config.yaml
n_head: 2
beta2: 0.99
warmup_steps: 283
decay_shape: "square"
batch_tokens: 16384
Each number is 500 + 50 x the weight over its row's rms, rounded and kept within 0 to 999. Layers, rows and columns count from 0. Numbers have three digits each. The size before them is the row's rms in percent of the matrix's.

# layer 2 attention query, 64x96, rms 0.113, rows 0-31, columns 0-95
110:480440478495468586640533478434493508541597489476523419422477501460536523521530416509510433518519481420433500585502515527489424630462416528548530514417412541506564462486486533520538498473459510457482401452480500539610478511619465545474555490446521513541604530503529466487505445483549533498
114:533507508439495495486481565544507473492473555558445522619454470464525537444460603498487492461469572581481436409458357488524563438581609517496489494548445438500501466493525473427476587587563505528570575527494588474431489475464474428522520487546484444487388477511441485498443546551468503540
094:418484603514504443585489523507484425465563478553473520533502487540559406413520505563520504432460482494570465565474443440534557524513459634502513532388378467505496413506455543529562487519503434470569612586513499526506478525504586571477476483502498476516571562478543514505452501559553439457
092:604441499440477532501481446503496517558508492483531568485460503412466524589505487534488525476387514445470482614529556529534467513517510463512420570569555553548429583467565610455458484595497537505448531437518464553591584461532479465506508525480369529492454532504533515456565552498483527384
116:514532538508524405396471429524541443490513408373562456477506458518498467492412481501511531497499580595570574528531505527447542516508429513451454472458508559595500448512598493402494435487426499429524555461564484445459429552462554633504524493450495504465543441521474482472590514523507499456
104:506487438472527582452497430520445511533431576589520462468502453491476543576535417443423427559483514532421508544515488513523573518558438372539455534604534540554530529461576498554471569448542594521450399455505415488534507543535495532522476476527426428471506472538455553456482476470454595547
111:575449531368475590512547523444418527442433588559429436573474460508508611485537558501470490561511502397373409495490466439508502501505510512534452522526467485491526496430520459507486611534540519505525408469440558486513577470546432460524507467523453480490489563516454453526415479520472539581
096:403554539552549376471473478519486447473547423476500524540582545572526489476500493433496557476582463539556532427538520471493494491440463520435503425470478438453482413593458457497497402468494482426516571571492537410411486471433579588474498499488618516468513451451478541509521473550532418457
109:520513566513450523372459518514553472460514511541463504500451477508549469515518610502430510615377437571511452430485583414485509539511546486446462551586602471564522505493538448470449565428549484538496455519487452546450584540510489488512569584545487507462443523475466450477486532450362489514
092:464515536564512423484457559487583511452534428563479488535417515485536468436532544651504437456461465560454478583453456572574568477488544557461462540509388447494521544477453460507462532477504497531527459543369531565549533620552470484484517513468537477425464467554481444516498465528469463606
098:434532494523500484620495627495507496454529487500464543538409495539526467452467555510540458422525525456557472394471416474484503452504531585576551534382380479496505496485426482549516527454471475515568559592499483500567518489479441453440501455525593511624515519486539551502393535545493486501
094:501514534496578450346456445524515550426408502470455493580542502574539540493445544577478567533444512524461449557485523502568566457483528480427482485477569538542454505512543494459414514518513498574575580478444491504429541574430494494559480570486451472396545505543512452527558538542461532632
117:506512490533518475556493540535571582457454557470492585516507552555494537530501522504512453489551462492397492489533493569491540450410553435504542414505420454487553541500469433634489511499495576445509412516398569457601446548584450430552457447443565468498453448515531511521529426515557523600
100:496528464493486519440518482495536439545549460486560433498627547437510514495566486434519509513575522610524588402546506499506452512522424535442500478604610485513490436538495524423469397561556443494469460455540510448376520459419516515510582528529511548483397445443468447485479488519471467439
089:599424469532477513588550497468424538567504436491523562481446538377506547556464403587539504390511463368525477531480505611516514501504511496505491498559443558512438545503536512497529430602499467453453555501496494478567564437506524451472496469466462493551460515559562514485524557544615498432
099:566484547530511498437517523451581510533543448438544449508496459416551461511465543581543519376488532495579520554462477545552519480545566552435443536524549588586434481507532473381498391555530418516493586522445475518425575568472493454559593520485448479491417522483467439454540498511458522534
112:497587442481496499424418486543543501467426611513478453494556480551425486485568485451476465624535511587452522465596516475481502459533494408497532460559547484494564499473557478542408561466488606533536380468500491480473457549556420483517508519452461458479485413504441495507490473527442586607
102:501487549483506433429493453495561516425537485369464544494521518591542524489399561487507663542485472424569494519527614460460447489429590524464526467435529502462466529502498536473484493520467485461498586496516563533420456514422517533506449527465475521439596590445502507517574428483476418485
092:486485505448559518538503524458385530459454524524371489598499505573523631517512575478491509509532520441435397443473437465500505510485603542580516452461422475488500443493458491521489653534563518515538476515441580480487560442497405449577450502529498432464503538495459471511459507564470519550
093:521575586446488456427501570538535473405455570517476410556511504586510510474497676502469469622488493575396462486480410435416526493504518560463456532462451464487531457464529463500463614460555526541539507502469532556520494564533414471535526461506505461502501523462410479519479532510431498530
119:505539455541553426466428541570512495493461501565471556578521530505501511466476555465469502431510508590525492363475421527479578390516589453482544426568466389442518508500474428514480561517542481528522564584453570426408470527476491373538493462557532457525421443513482551513494523550511507513
089:466443526511457560543530474415506482526571423443548569423461461455473489488469429524590540437542501318568541585509543507459456564478526558525507531414504602454470562440482575474537439545489418457487564484563448512524479512492537522437508512446465490533596547505563532479534469518555542476
107:535500515576436481570592569534631485445505485444588516490428577475513459460457532518517512426526528405513493503466505598532459458475580551495481537464487511474452504481448499529503484580520463545524551520495559506524498434428409349380518481479522511568412466435528547486504422452551512485
110:540461513500462500530558469456543439537547476462570513418523512425476413501504446547508553463506514437610512592480551527494476549496435544462436585539553518496446556491489595495564392542529465452389578472537446512553464479444575515437496528560479507553523526484556563499523530454537426355
100:505469511512475458478557410467444465487568437485540480429598549469489456531545425472439557542500509440618546535482539491452497577480411520450451543462591521492441503512488524486550437429462454439377560484502460498487512473452629559439505542494485517493573525482507587517563510489567447382
100:475431492478437559578579459435507478520544442515517529493413565413550527491468459612545438412491467378461487587446474569512430521497518579491499528454426564478487509504475568407521516633544438493533499498525531521589528454540486525441495491445460509579511519508568477468453494515544576438
112:516524425556536407509523508562511447566498440531574443517564454397500445446454535524516507394492567613554552468484478541528527441596483517444523472560524494481426443593524575394535410568501442519498599497548488474463462476453497501467529468536498547549405439468501496476535549506497516407
110:407506453484555392560475487529408503475460444580485488528477412578526476473448482422503580509427532444573497430483478483460549489510494489571565442423420495466435423546517594538519558429524531439556521540514436512482490491468536615451457490498535506515629526476523573562500535576501492467
105:522507458524505432544508500521561454554513443438649522457509446407493464498451456465525549428507578516587609488532466551497481480533471489471517496508557570536419508521523615396516409556508459436485616491559479511477445476430529534493543471501476563546466475498512557487564568527541487383
104:616498553426478525429518451513427485467427628485499501494505524521460519558546533464395535628414465464470414566540530435462544543555456433473407557532589516562491580447591493514500572462533569500502450437510462547540531468552513473519469531530416469495538518511505530480502515442439516460
111:453468475519467597619509498465523538516521520479525490437472509529505498517512416521517398515503486469436485608527510558495481539445429455551520492460429544460585521469463523584508543452422550511518397459527435525640471573636480564481498440424505480536570470522517473477514461453552568582
116:534522613444410539450532443403581452446496492493479464504499580501494527469497606508492474521517481494370492535495473440441483554462527593427404578452490557468502530433466523455477593602587421582529476461477550587516471497544473505513529518457440424484493524476447430519474476454475538503
# layer 2 attention key, 64x96, rms 0.118, rows 0-31, columns 0-95
103:468337373490484503577517444525456505544536483469552520435471560447519535537571511483496455528596506486501456589531561486455530566458479484556529514453513445485539496534524527546506492483511498366438512547569463436545493497585387484448513472527556508556542504450618519513456589462556523452
114:470620458487596483439428496542440453513470542550419453543533416546514504527459473435452532511464528564402551430554451570551473412549539483522408465513523506436473518580503493500424566508498483564515482518633507420437542506490492465509494524491512513448444508454388528497541473605520570501
091:501540467448612484454422487527477471454499570508456508448459450553541523512491437489443590538483395503398460443537517653522488494502497502526406538477551435489496526541571540477478495561451506506500465496596577464531525443477439518595461507505494550490501575395471497527499496521624566588
081:438422462493512514516575477466586490596494480525616462464465459442539502556520531566638486412418611497539491500564478568511590521569509560432514530451511500486489527547590490469506513514412481489436564567488438491454529502507450449438490529492392424553560491486493547521492515479424506437
105:508489595493521497465515441451520510496505465479603527446458511490475497509429482558500447493437532423558555457453532496498487594495425522471549508469484542633458510477539559436683431511538501442500463426396491602508452483466498541471497506489450542436488508592550440494546551452428423513
103:594484476534432560578582530489506493556510369570590482497558542450498492530523525479501420495480617559556429563472490398501602500467434554501524469526444596539497452444570458529451496466516529458484521569475430455499539545548592496454593485533482420519484478496488508494522481394483515455
121:492531409488528453541505529583419435502476506539379475538550474520511550536554513419463534500530515544474493514566464478513506480493562492501386432524522470395462498533525486530382596515471509528488507531678494359488541479556524468482500498512533430492492480432450580507502499526529582423
092:479562608444568460439434530525516551437496510445415515509462473604566482457546433534455570537517403463474532413421525564542437497510481482611451491403508525569485519485457512495536458501471497561608421417484531539524403510481526518495447506513519550454461509498532460542503482549540511629
096:412526548489493492551457508494538397490567526530439417482482440569504411496541558533508494493557517447504426508555524426599433530516594630406509559485564504427431437501485492501460446473564510553516605480449510514465583501583546481526614521473477462499453530507470500555486434467435468475
085:569545482484528507471365428485537526543522558549480485522424443538505488532494474498407577559512481524418569440574477495523384514407583440465466596578554480498493608568463494508429534501514517515501373506505496436474592503436494531521470566501471520530486460509489494487383427483492490503
096:523567415494553463462452502510513540480498572491396481507530458528484550496473453456412523553518398588419518481582517569465424454500528487499477541558513416493478478497419505466426514544418491537510421469536562496507476471505445514636428518491516540448535520454496460543487510503626570640
086:536588657482534502412412441502590465464430457478409527528485429565490503532503461495440588513385555524465501470488476449555416491429568486472466555516511555576430551458488522370507500541484505561513520492473547492511544485436564488532539564522433442482475497532452537547511468522424470492
096:597503457552453498498399462572529544500462456474433569609467545546530535436522511446405511586538502530578594519467451473466469461458511351548470560577430492539558571502466408515442490498569510511483422455475406531537459560479466587443476476519510446485515454569501508495473484506485512481
081:437464566511467501510516572467365426523535531482545440464503500478534460565578575553567415448599503409520527428426497446539458487565492513503539415426530597469491438501489530556593466420468481542556502500513478540531532512487540477419500453470552559506456488543532470394505438589463455470
074:415415439502554524537585522420469573534437555510602430519448474414568560469488481511548552453478540559471571473519547624501529508488521459527521493523455545526544565547516576526467537527428467463433374567535450490534541467458429474456396508496456479530555502412515559469472539523529557530
089:446530590501522520447503474409508481547535560485561452458466468440487505547457513561502523498445599522448630429546551513564417512475587480431578488499535543542464547550486566542487480469498480511441478517464528444474587491350470468504459604471449571437495539485485455472549500538466417406
102:614543472543379506482503533532519504561502416518507577541572560501447494524508545489460455508512552474610477555490423359481544472498436507501527532519473496519488492406460467479483470438588521532542546461434459587488481557460560576466618517462516497497451447606541432498537493455452439443
098:435486608487493439401472453495640494383493497365417610499484513588476459473458556519512582463438479441555472502476497543535515526541516496484475525450502437562462515551472510417533427543537517531505587433458537595473440489450439544449473497504457508492499571514540473539514497564446473483
102:517579463470557445464467512609461454467438541510378472534520466587550522523545468459427546508523494590450477486509505555482519463488597486573359501543510469457487516569513505502412534517432490527488491500661532386470512479518520477532475485511535447454460491416462550525481490580548589514
089:543593529488493479417409509598498459502521544488335537498522437536481494542499462430372472521551476474461516515564438482519408501547512534428392507567557419461490492475480434452451491501551532551460546421570537472488508508583486527502587470504520534459441482490410541569477458567493524519
102:560678514527523493425423537554451488483454532532419493582532444587515469474461459472432538524450459549451595412472481568495474373505521443502509506541479555482520562503469459501448521507518472611560414481512488492460500534453576503525470512518515540444451493535428441515559434576498545566
080:431372501515481490475608488418573540458549481449639544448471583417504563507487510572559496493439518456543456544506543573468498555508470460480590477452512511526485497474536609459567440504512467392459496549478523533488486429499410462476439561487427506537556523458583485467537543435541497491
099:376530460579521523509512538485542573539454599437468539510460469484431552483407508459503480497573479502507581431553440518490414471581526426521584533466511473419562504517425491512453445519464519565449527464532555517441490464407352467504405519488510591537519523502512488494501408547555497532
099:409384551494494544526597507429568516469530525484670460449477546406525490504451531530628451469465498442545436485512469554475537537564446612446583420429513529511548517477572531548558460512525533469478551516454504617525547445501474517437480485489507508529558521516547500494491494439511510497
088:454396600466473505505624523481575507463546484413617509439504585499518453492472497583553451461486448429516406486449508571480573580486441575482556424408481587564512478413540514530582483500524529438537531493459486563500495442503533526444503455475492548554537513489576504571501486465460507529
091:443455384459606495559481489520451510535489531477546481446495471451508544545513520499529538493551482500448517503617507612495478507559545413537476520531502509405522526617474575472445499538421500470414491547591527404478516437512400455476426492531514475610482513408477570478464516526574557510
104:489545567512578540512483558447445569537538553528603467488460392475480510522428465507588460450399448485462577362495440544506474446533476490502553433491509598519535554507479531501597472467469495537518476471429510582498502503439467477550513479507470601498438505574464453502580480544513388572
106:561558538465550449488496496524576550503485503522451538470428421562457496483450444522469510513425405576448441521480506566483565476453455506617402467513459455584465499426451550457531480595458485466517473504449559530520460467523493533599504494495471509484500565498459457623522545533544461670
103:473459556516480488503536498388547544518536496517655509486447493418487486507443495542599446436438515453548556422518471552478523526531414521499604436492479553541515503470472526521623417527491472467515459474412497638506466486460439517523479498487451582476507518575521443493575507519444413561
095:509502511517468539530597505544541455507493486498517491502516517501432449478519529482531442451500570428519418598527466437504591537571486569403432491452464489417496432448591473471458475530518540489475637485554458528470521496635580502438603483512456415532519526525460582554545489474425552435
098:561369342544425551541516428512479538583498460508529553494471566411477545503522561484472460541579504503566454624497568443427552560432432427550543546524471460508512501496513476468500486473539534385463508568479468465545472508532452502484522519548510454540553476504560494460481556397546491467
111:445516485484465469424476504547494416525467534453495537476476492490529541529552583508470508481587523424493532472635488491536453543549533513411427545498573451388518508550507502425384461446468559500456602479599547482474541450542436432444563520519537546546464473463477558501478427567504531381
# layer 2 attention value, 64x96, rms 0.0967, rows 0-1, columns 0-95
103:507529417517525440489477532532536454629492453576540469530464467487570494494431559469454534456429478478529449483428477529466528543565469552485476515427456467501497301525474534524519448356529412541517512477473594476506537534501495583481536536460510497572498445520531447440563514506601539488
093:550470510482516499505515444550465530502389517532502493498551431562398488558482550555482558508502548423494453438486390347472539517543532495486484419482503531515435562470438605484511510514491487521547476478567410478513547462499519534465543496402526556511625566506627557575530541478474511556
# layer 2 attention output (transposed), 64x96, rms 0.0978, rows 0-1, columns 0-95
113:506487570447514480590484528500524460425507566490429581585557522512437609444512466529494449469526482475510518476552500485509484480475529475554453483537506470447450653452503478540644495514443514551419543485478405487585529497567601390484516452456500454426508522521424547475501453543498430456
088:488483534492526518503492578502559480503545431559554577468377578555571459503519488474514490449483464527451568554502514596576470506474511488473554542545523488550500404502487443592498481455458560473443574512520496483583515546458388541578495458548541482551360455542498463491493503383444444408